config.yaml
num_hidden_layers: 9
hidden_size: 96
num_attention_heads: 3
num_key_value_heads: 3
head_dim: 32
intermediate_size: 192
vocab_size: 747
hidden_act: "gelu"
norm: "layernorm"
norm_place: "pre"
norm_eps: 1e-05
positions: "learned"
qk_norm: true
attn_scale: 0.177
bias: "none"
tie_word_embeddings: true
parallel_block: false
extras: ["capped logits"]
init: "normal"
init_std_qkv: 0.051
init_std_o: 0.012
init_std_up: 0.051
init_std_down: 0.012
optimizer: "muon_variant"
learning_rate: 0.00388
lr_mult_qkv: 0.5
beta1: 0.95
lr_head: 0.00864
max_grad_norm: 0.5
warmup_steps: 0
schedule: "wsd"
decay_fraction: 0.586
decay_shape: "linear"
final_lr_fraction: 0.05
batch_tokens: 16384
max_seq_len: 128
doc_mask: true
train_tokens: 113300000
max_steps: 6916
dataset: "wikipedia_en"
Each number is 128 + 24 x the weight over its row's rms, rounded and kept within 0 to 255. Layers, rows and columns count from 0. Numbers have three digits each. The size before them is the row's rms in percent of the matrix's.

# layer 6 attention value, 96x96, rms 0.115, rows 81-95, columns 0-95
103:149105143160168123151086162109134098137134123137149157096115145144138130113124090097154135109121142167153160101146134106139104076134154097183132132175167118137108126118111172158124114096121134104118118132094122103173105154122101113139076118089154135126100118155128098121094153143120128157
101:102119129150146130161106108167098128136118141158155136127126098108132095111136114105119152195158154094142129163098125106108149099083164148137124117121123143169087114167143072153153124141110143135120147069116150125149131105135167137116174109112136129124148137128137160140107093139123098080
103:143170134129094136084125146164141129154079160113172101089133136117149098100089124147097092159142125143142164139105120122122133121078138114145130137135093138112112102137133107116154109122121123130181157118147130104133181127151093129126179143144105120108139183111093092106127127095119151110
098:096098089122094095133135100146135114116116147148140125091155128119153061143129179137114124138135137117107112113122154130123108136154173133104119148075160143148114142124100121160109081128154163129101150123174099105156092087145151140107134145164108137188115132161118102116133120102152129129
097:167136083117104090134120129118120137143146140100147151113152091101126165139103133159115135169163151123181160109122118135057136105104131104141127145108140115111135140107154089108126104127150154153170147104173103133140147105094131083137115147116118084159156127123120155175121126165113119140
103:106120143155115143128153116144158149109103119189132107127142117076139150128124158126109174110132169120129148076139189124113103162106136111170114111142158142114109124110135098084126107095152130107130144104089132123136119159114156147124126131118096121159158095120113119112097138060129167106
095:132152118098122133167097163117110153165139108120116170161135107133093115144100171183117105152125084117104148118136127134132150134098153125104105103136145147127118110134139120151141099117093103140101111119148115120145156133160124134094117136122049167158184148147147106117119164135079135121
102:166158089134126110128082145134111140164188168128135107151099130084112130135162139134113104149164112148111110080165144104101131122113151138158141131091149102127097135154136122117126132117146114133129135159171139120176115124146079129129135157154110131135124094079083086106140129086137117141
099:117092153136184099087141138139162092122123118159121141130116158117149142145130103138189173126079105128141142136110163071097125143129151095095127131128130108126185129103145165078154148092102118129110132117155128121140094082138127132140126130143119150107170109126087148132112132111137128136
096:160127085127153131163077081140138096146111134138058142166125106118120095106104147137156109151114135164131118169154120168108125128136121121131146155144155116177105103128094184135090105118136129106133158124145122169106154133154113114149103125129105120130139107107164154119108176138143111136
107:115118125084110102123125131174160129089103100097148129124145060143113102152117127119154125140137093083139146149132166154113119090123104135176143127161099193154136133129151131123155123154146139115136084164099100090116125143159124103161138168131139166126107124118097127146124128149111131103
095:099105141139173124151117156093151115141091136119093119104139110147148110120145150169087132122101154092147125121151144103106153143130066125126109100159103157159132106104113109111143142114125139160125103140147153149122097131132150114100162149098136166140152123115139109108118157160185060118
104:130122101165093114111152141171142105128124115134130131088136116122107154116148116154144110100113108138103185107157137130108127100187146092124107133136130170177116121085112144152116088129160129117118127134153113115114185150172139140154102063116131115133162157117147104166130128105122096124
107:104135127100128100135119135097113105121139103116162135123106124192125110146158106132133114084123118107127109146117114108101125134124107081092149132142142126121145134162135161162151216109128141136088168155111189139118153109138107101107132129135154136163117100107151166139144078116143138148
096:159159140104121139155106174165097149131080146118109105086138110110126130124111187121119110162147121069138101142119119109152124110135126116110173130149106128085149146140123107131128153110125116139149114186161120132138115113163140155137093128112141160176147130173142142085113083123132134154
# layer 6 attention output (transposed), 96x96, rms 0.199, rows 81-95, columns 0-95
103:120160134081114118097152143145124104113150132137153166112137132122089142107162155191136156131152105135111164131122115111114159130106136113118098110126099149181126168122149152081131144121081157119112153156085069105113150132144152125124091130107107099119107107135157132116157106152161121100
097:141134142078185151104085102134150115123169155115130125143155164127154146155088110127114119125152086127110090117152117166171103129182112092114134097149125118101170103087136119122114082107158137104134122126143143113118122133190114133171127145135129109098134120109152106135150152105134121120
105:106124122142142132092121085120104138118148193157155120169143153106115112162128118129100097148081101142138141160164124135110169137145159111110174091150130096115119096109158104160120098110148117085122115116146139108134121151156113132134087137121162154163098126105140154125118163125075138108
104:139143150099124138129144148141108132113139120106108131092095142078158134127112135129120158127142155114138125124123150075125098124152117133182156089137150118118124102122107164078144173141131128151133094094087156162114120203132089113134117125106148135123124154113116170164097158141089149099
098:112108147145147162078137124136107123094131123125072152165132112123155132118136106159160129102121137159114093143161123116104144147122095078134154098144105098154122104158109102138121118099125147122099092142132131144181129181168133131128154127132139160139095153101104108112151171150078144099
092:097150131133101093115144107129128110171147136089108143078113128144105104182116115162130112172116137146103159138153156114109122078151157115153131141102125134126141114116122160145152167136112123159095076136114130118159114122099139128143120127130147084065115164122160122172113113169107132153
094:140154115136156125097096152150095136118142148114123143104165110117109123134081130112080138108138145160143136154151101140144116125107088104162204146119124103158108097132077119110125158156150142121100144122127176051109120111114135110120108130137148103167142116133132131100162140138132154154
100:115135100162116131112133117146163160154150074140115136119113135108142148144071090118073155107087147145146173128143146137111140164142090102131148132110117112134104101101112144154133160153131108100116133116105109120093140145097163157123093097112121124149092192134148132143135173159141122125
097:103134132101076108168144139085111099106100110140141140127127125115174137134172141119116098128139139121137140129074156168138140069073160142120122164100138156132087110130159158106129118106116100114150104135127122107135116200128116131135126161136134142096105141127173107142146125166118145146
099:142151143157151120076098131154148105093120108104169159177124088144154132120113138139182125125144082086151161073124123085158113136119093132098133164157093101169141137142131105159135140136112146099118181131126118109106109110117118133115143115093149133135152099140120118118121125166133150115
108:133149131086165128150111144134087106136164193140125126118090145092106138133196127105122135131162134136138106137103105141167137160129133086134110101130140064126139130148161110158122172138101099092094151118169131120148145079140132168110111134134134098133143127142099134119134109108104122123
088:175122136124098140109151143120130134104167128129180128136088136158123153109132168131147148132109095170146135107155143144090088115159140154096193109120132137089121142105125126093064117108062119113105144097130137141136149134099141153118148121130134110143122123152151105142158112098104102155
095:102170151144119157129112101137107153089148142139157134164033120121103094141109123099145161109129159121159126129117152137127154136133098117149108126150146111145119169146151141121138133149128158135075161144114082109122091107110122097106132138125098117144152108123152123085138121115136188125
093:144140123133137120148134122138132144115135168121101141145170111115145162094158165079161140143111135160147126115114142122123185137105126151098093133086146118085140127107157103057125112134127107141163158106112123118125107105124122184104103101112147120105134134177103124108131182095152110109
090:118112133111145158160097118147113168106179125114143144101163153108137122097136085088148128136125096105154106136146158102159103116128163187111110108114131113114121114086097088114152130128143129112082178113149164102154132145124161110124147116158134151187104100113125131153134124115118106149
# layer 6 MLP up, 192x96, rms 0.232, rows 0-18, columns 0-95
105:084060094123148124105125141081158088164148167162144157129121117150139127133135163116117179133133105147122133124136119087130174171108118144116114096131172085102113096127138125140133161137119119153105143128116145148120180150158108110164126160134097091139110113122128107141117102139132117156
114:144086102115114151187146118149138129140141093128160152140160102088145052137141109104106154122135186150159114134119115165176160100130107150087128136120106121109141129126089153164122128133144083102110145145114104157123141141136145137103096145096106129121134145099110100138138111095133144140
104:107177125155132127153140121164177118174102119123132111160152101184133127170092090119122114125125143136149161115174132150100116113122123094125145105160103088103134106151087186163118122127104113108107111131138111110151137103148150164147107121120087118139075112132111134104107136118140110150
104:122171150157095128125119087112125123168119060128153140099143141126106129138161141140114099139164130114121106112120149109148150131129106120104065139173132109105161140134106135140104122124105151115099109153163165100118086142155084134145110146129155185114116164132103122146157100166132107145
098:126140124126131131173109087109148099118083091112136131120106103123128110120115095129119128136131093160114121088128189156132116143143143085141176122116099127143152128133114133141137116144158074151103159143086078161138119117116173141145100162105166139161155155155106135174134091145132129144
098:167104112150157073121178102128100094101094160128130166129154119145145124114109100133106141163130175142129135132117118135143133117086148143093112142153114142127131114108065152123116136153113134077114085120132095115135113116098159133116125178101133141159129150125178137114168103112133148157
101:114104158100138115098117128108142120149099131117128151109151139124164175107085189103110095163111160113154140113133157116137100128088182099123133104111159120115123140108157161135108129140147147090129132145140122137110115110181146179118124123149135127134145164071117085105101143097132112153
102:105103159129123156149119154128147142135089152079159140120092095106119117137111097165098149130128132125164081132172156138127082110158117162107110161118120105156156139143088108150135133138148097148129170146113163151126127142115148126138095106112077166155122090093129176105116127122115127109
106:140096144158129138103181089133099066149138129117117143104129113110149136148124139145160138138107146170117102134168131112128104082111097144122139176128129172107128100152112123187143147122148129114106157137138102132101130120151118114098112123126151175100149127072106131086161101140133112164
100:103141106149066153100126138140122134148168145115138131164151072134163135138153116105114121167156141151112151118121121149173121157107104138116118096114138189155148150128118125147108133128085096155117122123125150131098122097160131101130098114099148126096081090133109112139141153170085122096
099:133128138111097128158093128174130131091121143115119144126129102136138149143091107100193099131185156147108127116111133086179130148141148160124168125120127127110156144106144119159121111156099130146065126151132120104134118150120095140129074153095105109104146157102148156082110143122111126136
104:117105156088118115143079130094126149169142114090117105137154137111186127136105151094113151120126128115126120115095109131122157067119106126114114114154134117117141101110161162152124162120130129133148083145122154149103150106101178180150134167131144171156142122083149140113097117129097135104
090:143096132142114169150153093114173117135155102104127138105159129104170145142143135138067149164137082193115158153113117134113130160134120115129115110128114146123141122142139133129089118123124122127134123165140158107108095108139145134090073132128083119153114072084111136120114177138143103130
095:145106163091174123114152118121131080148126139133150108138106146133112146138108127121146113140143103122133121123130150163180113169128141131122108098136156116127146119078134147097110107137130125088145115081127135165088108100093111207112126097155181182153136111117104112111150126105134116142
090:158130078102086119119116107129148141136108100105163118110163147120143115082142089151119119152132121148119186113115125127142142144120119147104159109101147105172160126171109159138143126133137149127135159139126112120111113145171129175143119095166124102096098123134081132059083140129134143138
097:139107096184108136121190108145151113172157132149144160160105092134123146104160147106133135179092152135127138131141134150125136107125118125117105095124084127120197130130129141149132108119111125122126144111145137123104105135138099131147125165105105122128100201111080091143128116161124094118
102:107088187134125107130098181121124137126128145198156150143116136092169116066114133114116094121154145141107072136108144102160136154113131127137140110107116126161104122135121150152142134152128114151130140143126118130128135129145148176126120152136138148141080106111073114143080117099162130106
130:108117148116120096118148149104162114140104131150144148123102107113155106121088113107113131146115130121076094116140152112098172121134112130160106195120098125126122128110170187141108150174121100144089112135167141152117148133101113132139114097158154158133136151123143115103129131131065122181
102:080123109126168144110151104110083105121077140125156177108114131094156108071122114135096159136144097135128150098145115085116106092112126132121128148135133130157172144130134107162142123147079147179115134080163129158150144131149149113114097149114144131137104091144179122130126129137133133132
# layer 6 MLP down (transposed), 192x96, rms 0.243, rows 0-18, columns 0-95
112:126149161096176115150127121120149135124088111131133129124124130165160116159102136126070116093109113093104147133096111172155101160153115134096175102114121126144125119127134148139132175113126111096110165075157133093135118135106124150103174119152111131130104114111157194131108121150165126116
110:068092128100090154172107087123123105099140089133137169132194080084107126122149132111162094080101156164153161152154129145119128134132151106131156135140132159141139157105124110107100152134138112139101118140153134153111141150137137148096113144138146106125145099111102117135162118122129159125
111:114110134140123132136087137124160163110136160115104135140154088110142113104089096127140112154099108133174164099111100131140143116162130126099169164136164096162096112165099160138116087128096088110095161149110133129142179105148132120169101110139125140131108098112138122140114168151115166106
097:073166116156168160120112145150120130120137134148151121119078140170107133159133100113129105163124140098161144136114201148112102100097132150120123086121132092115125109135138182121136163116136116144119129121094136142114096099161140165136118104136072125103158160102120148099145112123102135119
098:165099127145124162116139126120110118131134150114139171142108192097123100146149118140128136130136101132143128123096102105145132143068135139143106189170122137101139117112136116164122065106096120163121142197116101095152130095152136111144147145143108132090119084147130113126117147120119109162
097:109147131124089130155153142092109113136118151105138134119130143120087103104150110150142144127124139116121131137102145193138130117118129138084093192150100116184103158147070146130118120137155127095110148138088131145118088163102144142133179151130142138118134118095144094141119126087106175121
100:127116144085127118103105115106160117137103111168138115144128071135170130115154144113109140105156134129125119143075112138173119133101072160105109111117139158148143130152127159153114084119126082129141179133105109168087094147112160128152100127113111150125155129166130135168135154132107167116
100:173137123118092124091133140140082125144128155129061156116132123121117095149096176110106092089118124117124142128126112161140141131118125118072130143095165158137126113174120099126120098168151140145206131123128160121164102155119146124115129130135158129094132141090150147110118153123100126129
104:114099103129126136148099123101122136112145177142102111123158166099142107127105101155157133110127132134116106135133088075164123147140075108171134165132106145156139124104126137134124124113125118151116133116158112120156158123096093131138075167120136188130174128114092115120162147087132169160
095:109144128110122111112141119092131140129130136165120130133154104149148141112150155092096156117150144118109137109097159126107146137104134144189113107194155124114121103134169097095102137158183137083161129133133093113131100148101114164118181129123126114139112109098137125150068170125115119106
094:161114128129187102100155162123130144122102140107133091124094161106098153132153131163111144089101120096193107109101109087125116112151116145106143121155089100140132159157113114144138147121100118146111109149109092079147172115133092152171137106119116137137137136145108152139165116122145146154
110:144132110164145143184150125124143133106120131139163147118150120135136134075121079116149106130102132159159133145110066129144108151161133113108112078137126080152131135131150161179169109117083144123126129121118100183121119100178109106153133110121089121128109110139107104136109130155117101150
088:080107163116143131133137090135093141151116090142146119178126125165117127121122108192124134100163128121105113133151154135130111099112143103089101167170126128140119122133137109161105152124129164106083116106116111101134151117105135147174147117102137139092172105161124159132143122134065157109
101:179114107137112146127109151107152132161105127120111156130137104163108114151142167149076104127116123138119150155115101127117126107140122119107124159133163154125118130169127078126173153095103169165117143106127143059119133140098109134143107172111152113129089159093126087159163128091120131134
083:190092130171128120106125147149117121098137110157147078093111118116128134127147120148129155153121136124133148161149157139123116123175093133100165144123086104098107162133135110122181135114084095138105137173140114107092143117163096089153117124153146182149130138122115111123095104133141124096
103:117123128157183119142096099135120136137123105136187065102108109140111099103138133161124092111143156129127132194149071125141151131095134158103139136148102082126143132118132172152139141108142153120130110159073107111125117121152117133157124081147102127147113090145120132132129145158136135152
092:139136092126121122121147132115051142123123148113104153150134078116069097150123121128156137154100111148122159124123093142120118150151175112159145141146150163116126125151122128140095105173103154108157091119095109104151131176106147147130107142116078114153128142132145092130167151120161105128
153:144151128162135121137127156126126139136142142117152151109087086123126139099110126128120129127045131120136129123133134118100155135135116113253122134108131118130101150130188103135136145178107128140132136127125115120117104106116119101127143108134141142117160123152150089102114122119083138158
100:148116131108130136111172112099105122106186154158117086154134102129136130160141097194142153129143124127095116136099133148160083119139121149126131181099115099110123109115105140112122127143128115110124129138109151116115104119124107182093168097108120118147121179118126109135110181094174142154